{
  "activation": "squared_relu",
  "norm": "rmsnorm",
  "norm_eps": 1e-05,
  "positions": "rope",
  "rope_base": 21100.0,
  "rope_fraction": 1.0,
  "tie_embeddings": false,
  "extras": ["some layers without attention", "local attention windows", "shifted keys", "gated attention", "exclusive self-attention", "capped logits"],
  "optimizer": "muon_variant",
  "beta1": 0.93,
  "grad_clip": 1.0,
  "train_tokens": 113200000,
  "steps": 7730,
  "dataset": "wikipedia_en"
}
Each number is 128 + 24 x the weight over its row's rms, rounded and kept within 0 to 255. Layers, rows and columns count from 0. The size above them is the row's rms in percent of the matrix's.

# layer 4 MLP up, 384x96, rms 0.122, rows 339-355, columns 0-95
size [109  98 103  97  94  95  94 103  96  91 110 106  91 102 106 103  96]
[[149 158 159 126 106 136 149 146 172 100 140 130 117 128 138 152 123 116 128 134  94 168 141 139 134 152 109 131 119 176 111 165 116 104 155  74 133 175 110  92 124 158 159 138 129 136 142 127 148 108  95  96 106 110 140 146 138 141 129 151 123 149 153 118 136 142 169 130 120 102 100 145  56 106 131 167 129 120 118 150 132  80 141 155 115 108  67 146 114 100 133 159 142 156 146 149]
 [140 132 132 133 102 130 102 100 171 154 115 155 132 127 139  91 131 123  97 166 170 129  92 180 157 116  83 148 175 133 158 118 134 123 111 114 104 140 140 128 153  98 145 112 107 132 128 172 113 144 128 172  99 124 104 166 113 145 120 127 164 149  94 135 122 128 114 126 115 178 105 188 126 144 160 156 103 138 106 120 133 105  90  93 114 154 164 118 125 149 136 140 129 133 115  86]
 [ 69 121 183  95 164 132 104 110 113  97 144  79 137 133 101 142 144 139 135 161 109  96 105 120 116 135 133 119 139 102 107 145 124 138 107 105 106 104 107 147 108 113 100 182  98 106 120 137 141 112 123 143 155 147 108 133 190 123 153 133 113 103 117  94 122 143 116 171 154 164 142 139 141 138 159 125 130 113  94 109 112 162 126 144 163 115 104  79 149 134 135 143 150 152  90 100]
 [128 154 114 154 129 136 116 143  91  92 104 135 128 117  68 160  97 122  74 128 117  93 153 122  98  89 120 112 147 107  91 155 137 101 175 131 186 129 112 135 100 129 136 148 124 136 146  97 152  83 130 153 130 150 133 116 123 139 150 143 116 127 115 151 135 144 114 118 155 120 114  99 148 158 151 174 123  66 155 112 116 117 118 147 124 123 100 128  97 138 107 163 163 124  89 156]
 [146 165 133 113 110 161  84 135 163 145  93 133 181 169 140 108 137 108 157 107 123 135 105 118 106 155 164  89 149 129 120 125 144 153 114 153 126 141 147 128 116 164 156 117 110 154 134 143 106 137 103 160 133 152 194 155 136 189 128  97 143 128 163 179 109 125 134 110 131 135 133 120 135 139 116 110 176 138 141 126 137 117 136 121 170 128 130  94 124  71  98 108 150 118 123 110]
 [ 96 137 118 143 110 136 121 101  89 136 128 131 100 181 123 114 120  92 120 209 144 116 167 136 134 121 143 144 140 138  84 154 142  90 131 107 138 107 178 110 114  82  98 148 108 112 135 144 111 117 118 104 157 154 153 140 182 108 119 130 124 117 145 102 134 141 138 149 136 154 106 133 131 139 139 100 152 102 136 147 132 188 130 102 125 139 156 148 134 126 154 136  89 148  90  89]
 [149 107 133 130  66 108 143 117 122 102 146 134 185 136 146  83 124 112 145 116 134 112 165 123 149 137 166 116 122 114 173 163 150 138 132  88 117 110 157 160 137 116 133 129 124 146 138 121 117 142 161  96  97 109  72  86  73 110 120 137 137 166 176  97 134 126 155 146 111 131 110 135 114 134 152 132 142 117 138 129 112 150 124 126 115 114 124 129 165 113  84 144 147  68 139 100]
 [152 116 124 154 125 144  97 133 121 109 158  85 155 161  87 122 115 135 110 153 105 136 129 151 105 156 107 105 130 144 147 141 130 135 149  98 120 104 113 121 130 148 126 116 157  91 125 191 174 170 104  86 109 138 106 120 154 132  97 114 123 186 140 110 128 158 117 114 109 133 130 163  71 135 122  99 106 109 117 102 121 116 145 140 153 114 140 118 120 135  84 187 109 156 167 131]
 [115 104 140 125 120 106 111 124 145 110 157 127 128  95 118 148 101 119 135 118 151 107 128  92 177 128 133 132 163 121 110 146 125 122 127 145 119 113  86 106 127 165 135 140 100 107 141  84 144 128 189 133  57 153 134  98 140 141 100 116  83 141 123 146 128  90 111 129 135 130 102 111  89 145 100 122 187 140 116 181 108 146 148  81 131 149  99 161 157 111 135 104 156 122 120 103]
 [112 122 150 110 147 125 106 103 131 115 175 139 120 158 146 158 173 113  65 130 161 132 105 123 145 113 148 103  55 129 123 104 130 133 104 139 105 133  94 122 131 111 134 174 117 135 130 117 107  94 168 133 125 154 104  97  80 135  94 143 132 119  86 126  87 193 107 149 100 153 108 135  80 116 127 121 129 119 135 165 128 127  91 121 124 135 142  94 149 128 130 124 118 131 121 149]
 [131 104 104 122 108 110 138 133 147 159 144 127 111 121 128 102 115 141 129 153 115 149 134 156  96 115 125 171 139 107 129 149 139 109 126 101 131 118 137 121 125  83 162 112 116 108 136 114 136 110 182 148  82 124 115 118 140  95 134 105 140 145  85 122 106 132 140 187  99 170 140 146  85 136 157 161 101 100 141 148 108 149 127  46  87 143 102  76  94 116 133 138 125 110 114 115]
 [140 141  93 138 143 143 147 145 156 101 101 112 108 164  88 161 130 149  87 152 124 118 100  83 134 135 101 132  93 122 117 173 108  74 108 164 157 111 126 152 140 125 122 199 131 149 123 114 127 134 131 114 149 118 133 110 145 146 113 107 126 125 107 147 148 145 125  99 151 136 175  79 117 117 158  70 134 111 161 153 135 138 108  85 126 135 129 121 132 124 156 150 146 167  98 128]
 [142 164  93 120 127 106 111 103 141 105 126 173 155 111  95 140 127 129 168 143 130 110 146 121 159 129  98 120 134  93 152 148 113 147 156 139 171 133 123 112 146 121 132 138 172  87 128 134 156 111 115 104 123 132 113  97 175  78 133 123 165 140 140 120  96  96  82 129 114 122 161 162 146 151 109 168 134 163 137 101 138 106 108  79 124 148  90 129 117  67 111 152 150 117 134 135]
 [ 89 123 107 135 139 104  96 100 132 115 129 120 128 108 142 154 142  84 136 143 122 132  87 124 130 166 124 119 132 127 142 171  92  84  91  93 120 133 167  95 169  80 107 165 112 152 135 119 111 168 178 160 148  99 116 169 102 181 128 123 107 118 101 139 155 152 158 140 103 111 145 159 130 142 123  80 111 126 141 133 133 143 132 144 144 148 147 115 134 103 175 141 118 124 150 126]
 [114 122 127 145 108 125  95 121 104 144 126 163 111 165 125 122 140 117 135 109 123 133  95 168 132 112 136 143 110 149  82 128 132 100 142 101 144 109 119 137 116 126 180 130  89  68 179 144  83 147 137 144 128 145 110 150  86 157 140 121 120 127 138 146 133 151 106 117  92 123 162 128 105 125 130 125  87 124  89 138 122 170 139 152 116 153  78 116 138 120 119  68 103 101 182 102]
 [ 95 136 162 138 112  98  90 122  86 144 104 157 159 161 130 158 171 125 133  92 141 142 151 167 144 150 146 152 123  69 149 121 124 126 149 135 113 106 115 119 124 132 134 122 123 104 113 162 100 137 196  92 137 151 120 116 150  91 126 107 107 112 116 124 117  96 149 123 115 118 121 104 118 140  67  99 122 163 130 127 133 148 123 101 106 170 139 101 134 139  85 153 166 111 155 115]
 [117 153 114 124 150 170 105 139 125 153 109 112 109 122 142 107 166 137 162 116  97 146 104 129 135 197 164 131 124 154  85 169 143 159 124 117 103 183 152 117 115 157 103 134 121 118 140 175  90 177 126 134 132  76 114 133  89 129 114 122 159 143 137 148 134 150 142 143 127 116 126 114 124  94 100 144 159  99 150 134 101 134  71 155 104 127 112 144 101  98 141 114 115 112 133 125]]
# layer 4 MLP down (transposed), 384x96, rms 0.0582, rows 339-354, columns 0-95
size [115 102  94  96  95  97  87 104  95  94 109 109  97 110 102  97]
[[152 123 126 145 128 156 158 128 145  89 166 108 121 121 141 135  90  96 113 140 111 157 124 161 162 115 142 153 143 136 141 123 178 134 121 140 119  81 122 104 200 139 118  91 157 131 110 118 144 134 110 128  96 101  93 128 118 121  84 124  74 105  94 118 116 142 126 126 173 112 115 157 127 115 112 135 154 104 124 122  67 141  99 163 121 121 127 182 149 132 159 156 142 125 125 135]
 [ 95 129 135  98 141 132 125 111 130 126 131 105 121  99 152 147  75 131  96 136 126 132 139 133  84 140 114 134 141  95 193  88 124 102 113 129 112 112  82 106 127 166 125  76 128 131  96 114 122 100  90 151 124 127 145 149 165 148 126 114 100 159 134 128 137  84  99 112 134 142 176 121 101 133 208 105 109 104 126 138 106 159 138 150 112 117 109 121 116 132 140  82 107 129 120 123]
 [137  78 121 177 175 148 131 173 134 110 119 120 156 159  87  88  91 107 179 181 135 140  89 140 140 122 137 136 147 126 131 107 132 169 154 108 122 116 155  90 106 151 114 126 128 119 136 105 144 150 126 136 150 140 135  99  85  74 116 141 119 150 168 156 125  88 143 129 134 102 143 128 177 147 113 107 138 121 125 156 167 106 131 122 158 124 143 142 129 108 118 101 148 120 137 122]
 [123 131 114 158 122  90 109 101 124 128 118 134 129 120 180 148 122 130 151 159 135 115 140 153 133 164  96 145  72 136 127 138 146 128 117 125  71 118 137 119 118 102 149  88 171 123  99 120  95 125 124 117 108 111 153 133  88 126 111  93 125  85  98 133 131 123 118 143 131 118 158 133 147 181 105  99  97 158 109 131 146 136 133  80 114 133 118 145 158 118 137 164  58 136 174  97]
 [159  99 118 126 125  98  89 144 158 107 124 152  88 133 107 124 114 149 119  99 129 112  98 100 114  86 120 102 116 136 144 138 138  99 137 145 126 151 111 148 146 158 185 153 151 124 114 117 141 132 171 145 173 113 109 153 162  73 115 122 153 109 110 120 132  93 133  95  83 134 136  78 128 106  90 151 141 126 135 140 164  86  81 158 122 121 104 114 143 129 103  88 111 126 104 118]
 [134 136 121 101 149 167 128 125 102 162 143 108  90 127 154 114 126 101 145 147 127 137 157 131  95 111 140 112 129  87 121 106 150 151 139 101 140  88 114  87 120 130  80 100 140  98 112 178 178 136  87 129 131 119 125  91 155 113 117 139 134  96 139 117 112 140 131 136  66 150 153  99 146  68 141 107  87 106 144 119 117 157 124 130  99 132 115 107 124 155 179 115 144 159 123 122]
 [148 116  91 119 201 136 122  97 109 140 146 149 133 143  95 163 117 135 106 113 131 118 112 124 123 142 130 190 117  99 153 113 144 158 135 133 131 135  81 174  90 163  83 152 107 125 121 108 138 159 105 104 128 160 139 130 118 168 114 137 108 141  74 178 119 122 112 160 114 164 121 144 141 150 140 121 156 155  97  82 127 112 134 143 116 141 141  87 116 108 118 136 124 128 155 138]
 [121 134 119  91 102 173 101 143 102 104  80 142 121 122 142 120 116 140 121  72  91 114 120 107 106 137 146 148 140  73  87 121 151 117 205 135 138 156 145 179 117  97 100 131 123 146 142 115 144 108  98 133 111 155 141 167  98 108  89 123 105 101 101 131 125 149 153 138 153 120 118 130 147 125 181 137 132 123 141 143 153 139 106 151  97 130 146  94 152 134 138 137 129 137 156 101]
 [186 136 150 128 138 128 141 140 154 123 136 128 121 139 116 129 140 118 132 122 126 140  94 164  74  81  80 127  89 145 106  96 106 149 138 107 146 132  99 175 132 119 141 140 163 146 181 154 116 128 136 134 151 165 106 106 135 104 141 175 123 149  86 147 119 122 106 134 108 104 153 122 120 143 115 114 115 140 120  94  93  91 128 155 125 143 117 128 171 144 122 156  68 135 156 167]
 [105 136 116 148  86 152 109  94 119 103 138 113 111 126 115 176  98 172 128 155 128 178 126 111 144 103 128  95 174 144 158 150 165 138 122  87 108 157  98 123 152 139 140 154  97 126 117 132 161 118 100 130 120  88 142  97 152 145 167 149 151 152 151  91 118 113 118 132 140 103 105 122 101 122 152 140 148 134  88 167  73 127 133 168 127 170 142 102 155 122 109 145 131 105 124 125]
 [155 121 122  99  63 126 164 120 101  89 137 144 157 114 183  75 182 130 135  99 172 153 182 132 155 165 116 139 117 131 125 154  95 142 152 148 141 154 153  92  83 137 172 141 120 146 123 136 126 134 129 122 151 147 126 142 122 144  79 135 125 108 104 132 123 166 110 108 111 123 105 104 150 134 118 130 133 166 114 138 142 151 132 142 106 128 107 142 157 152 150 101 140 137 117 106]
 [134 191 131 191 131 120 143 138 154 147 116 157 108 131 130 120 143 114 178 108 118  93 121 142 120 114 149 142 124 187 131 125 115 137 136  88 124 110 139 124 100 118 118  62 120 138 110 148 161 158 101 106 153 134 107 153 107 140 166 167 105 137 131 138 157 103 139 136 166  98 151  90 144 148  75 129 115 124 117 135 101 148 128 156 128 135 116  87 105 118 174 139 120 142 139 145]
 [ 93 164 149 154 111 194 125 114 159 169 128 145 130 134  71 118  98 133  77 129 141 149 123 148 122  98 124 130 119 105  97  86 162 167  92 117 134 149 125 193 110 139 113 101 105 123 110 149 116 118 140 121 141 136 141 118 119 153 129 146 128 180 129 146 115 104 156  96 117 109 110 112 111 143 141 152 116  97 138 126 148 119 134 138  89 163 105 151 115 154  85 102 157 116 119 139]
 [ 97 154 144 154 131 124 131 123 146 105 117 142 159 133 165 119 126 121 105 130 113 128 123 134 157  93  83 125 134 155 144 164 118 118 148 116 111  82 134 105 129 129 134  88 131  82 122 160  92 121 160 157 128 100 163 160 153 111 152 175 101 138 139  99 140 135 149 167 131 126 126 121 113 139 181 147  94  98 109 114 122 163 146  75 146 118  91 138 190 163 124 158 101 123 143 126]
 [114 140 116 140 144  94 131 135 168  93 135 116 130 123 127 141  66 115 123  98 114 105 186 118 122 121 115 114 116 129 127  87  83 194 143 143 120 112 132 107 129 170 120 118 118 145 113 132 133 142 119 171 118 103 107 129 129 123 122 117 143 115  99 143 132 165 148 137 133 128 161 112 128  87 126 135 116 116 160 145 171 135  54 125 146 148 156 139 155 132 145 189 107 128  78 138]
 [140 157 114 142 114 169 131 144 120 139 110 152 109 157 119  94  91 109 116 100 139 159 136 130 115 119  76 105 146 157  96 144 173 126 136 131 113 128 134 106 123 112 136  99 137 112 122 118 198 122 157 180 131  55 130 118 125 144  86 113 101 119 142 144 137 141 124 103 164 114  86 126 129 123 156 160 143 115 176 157 138 105  94 125 168 119 139 135 153 143 136 147 135 129 132 172]]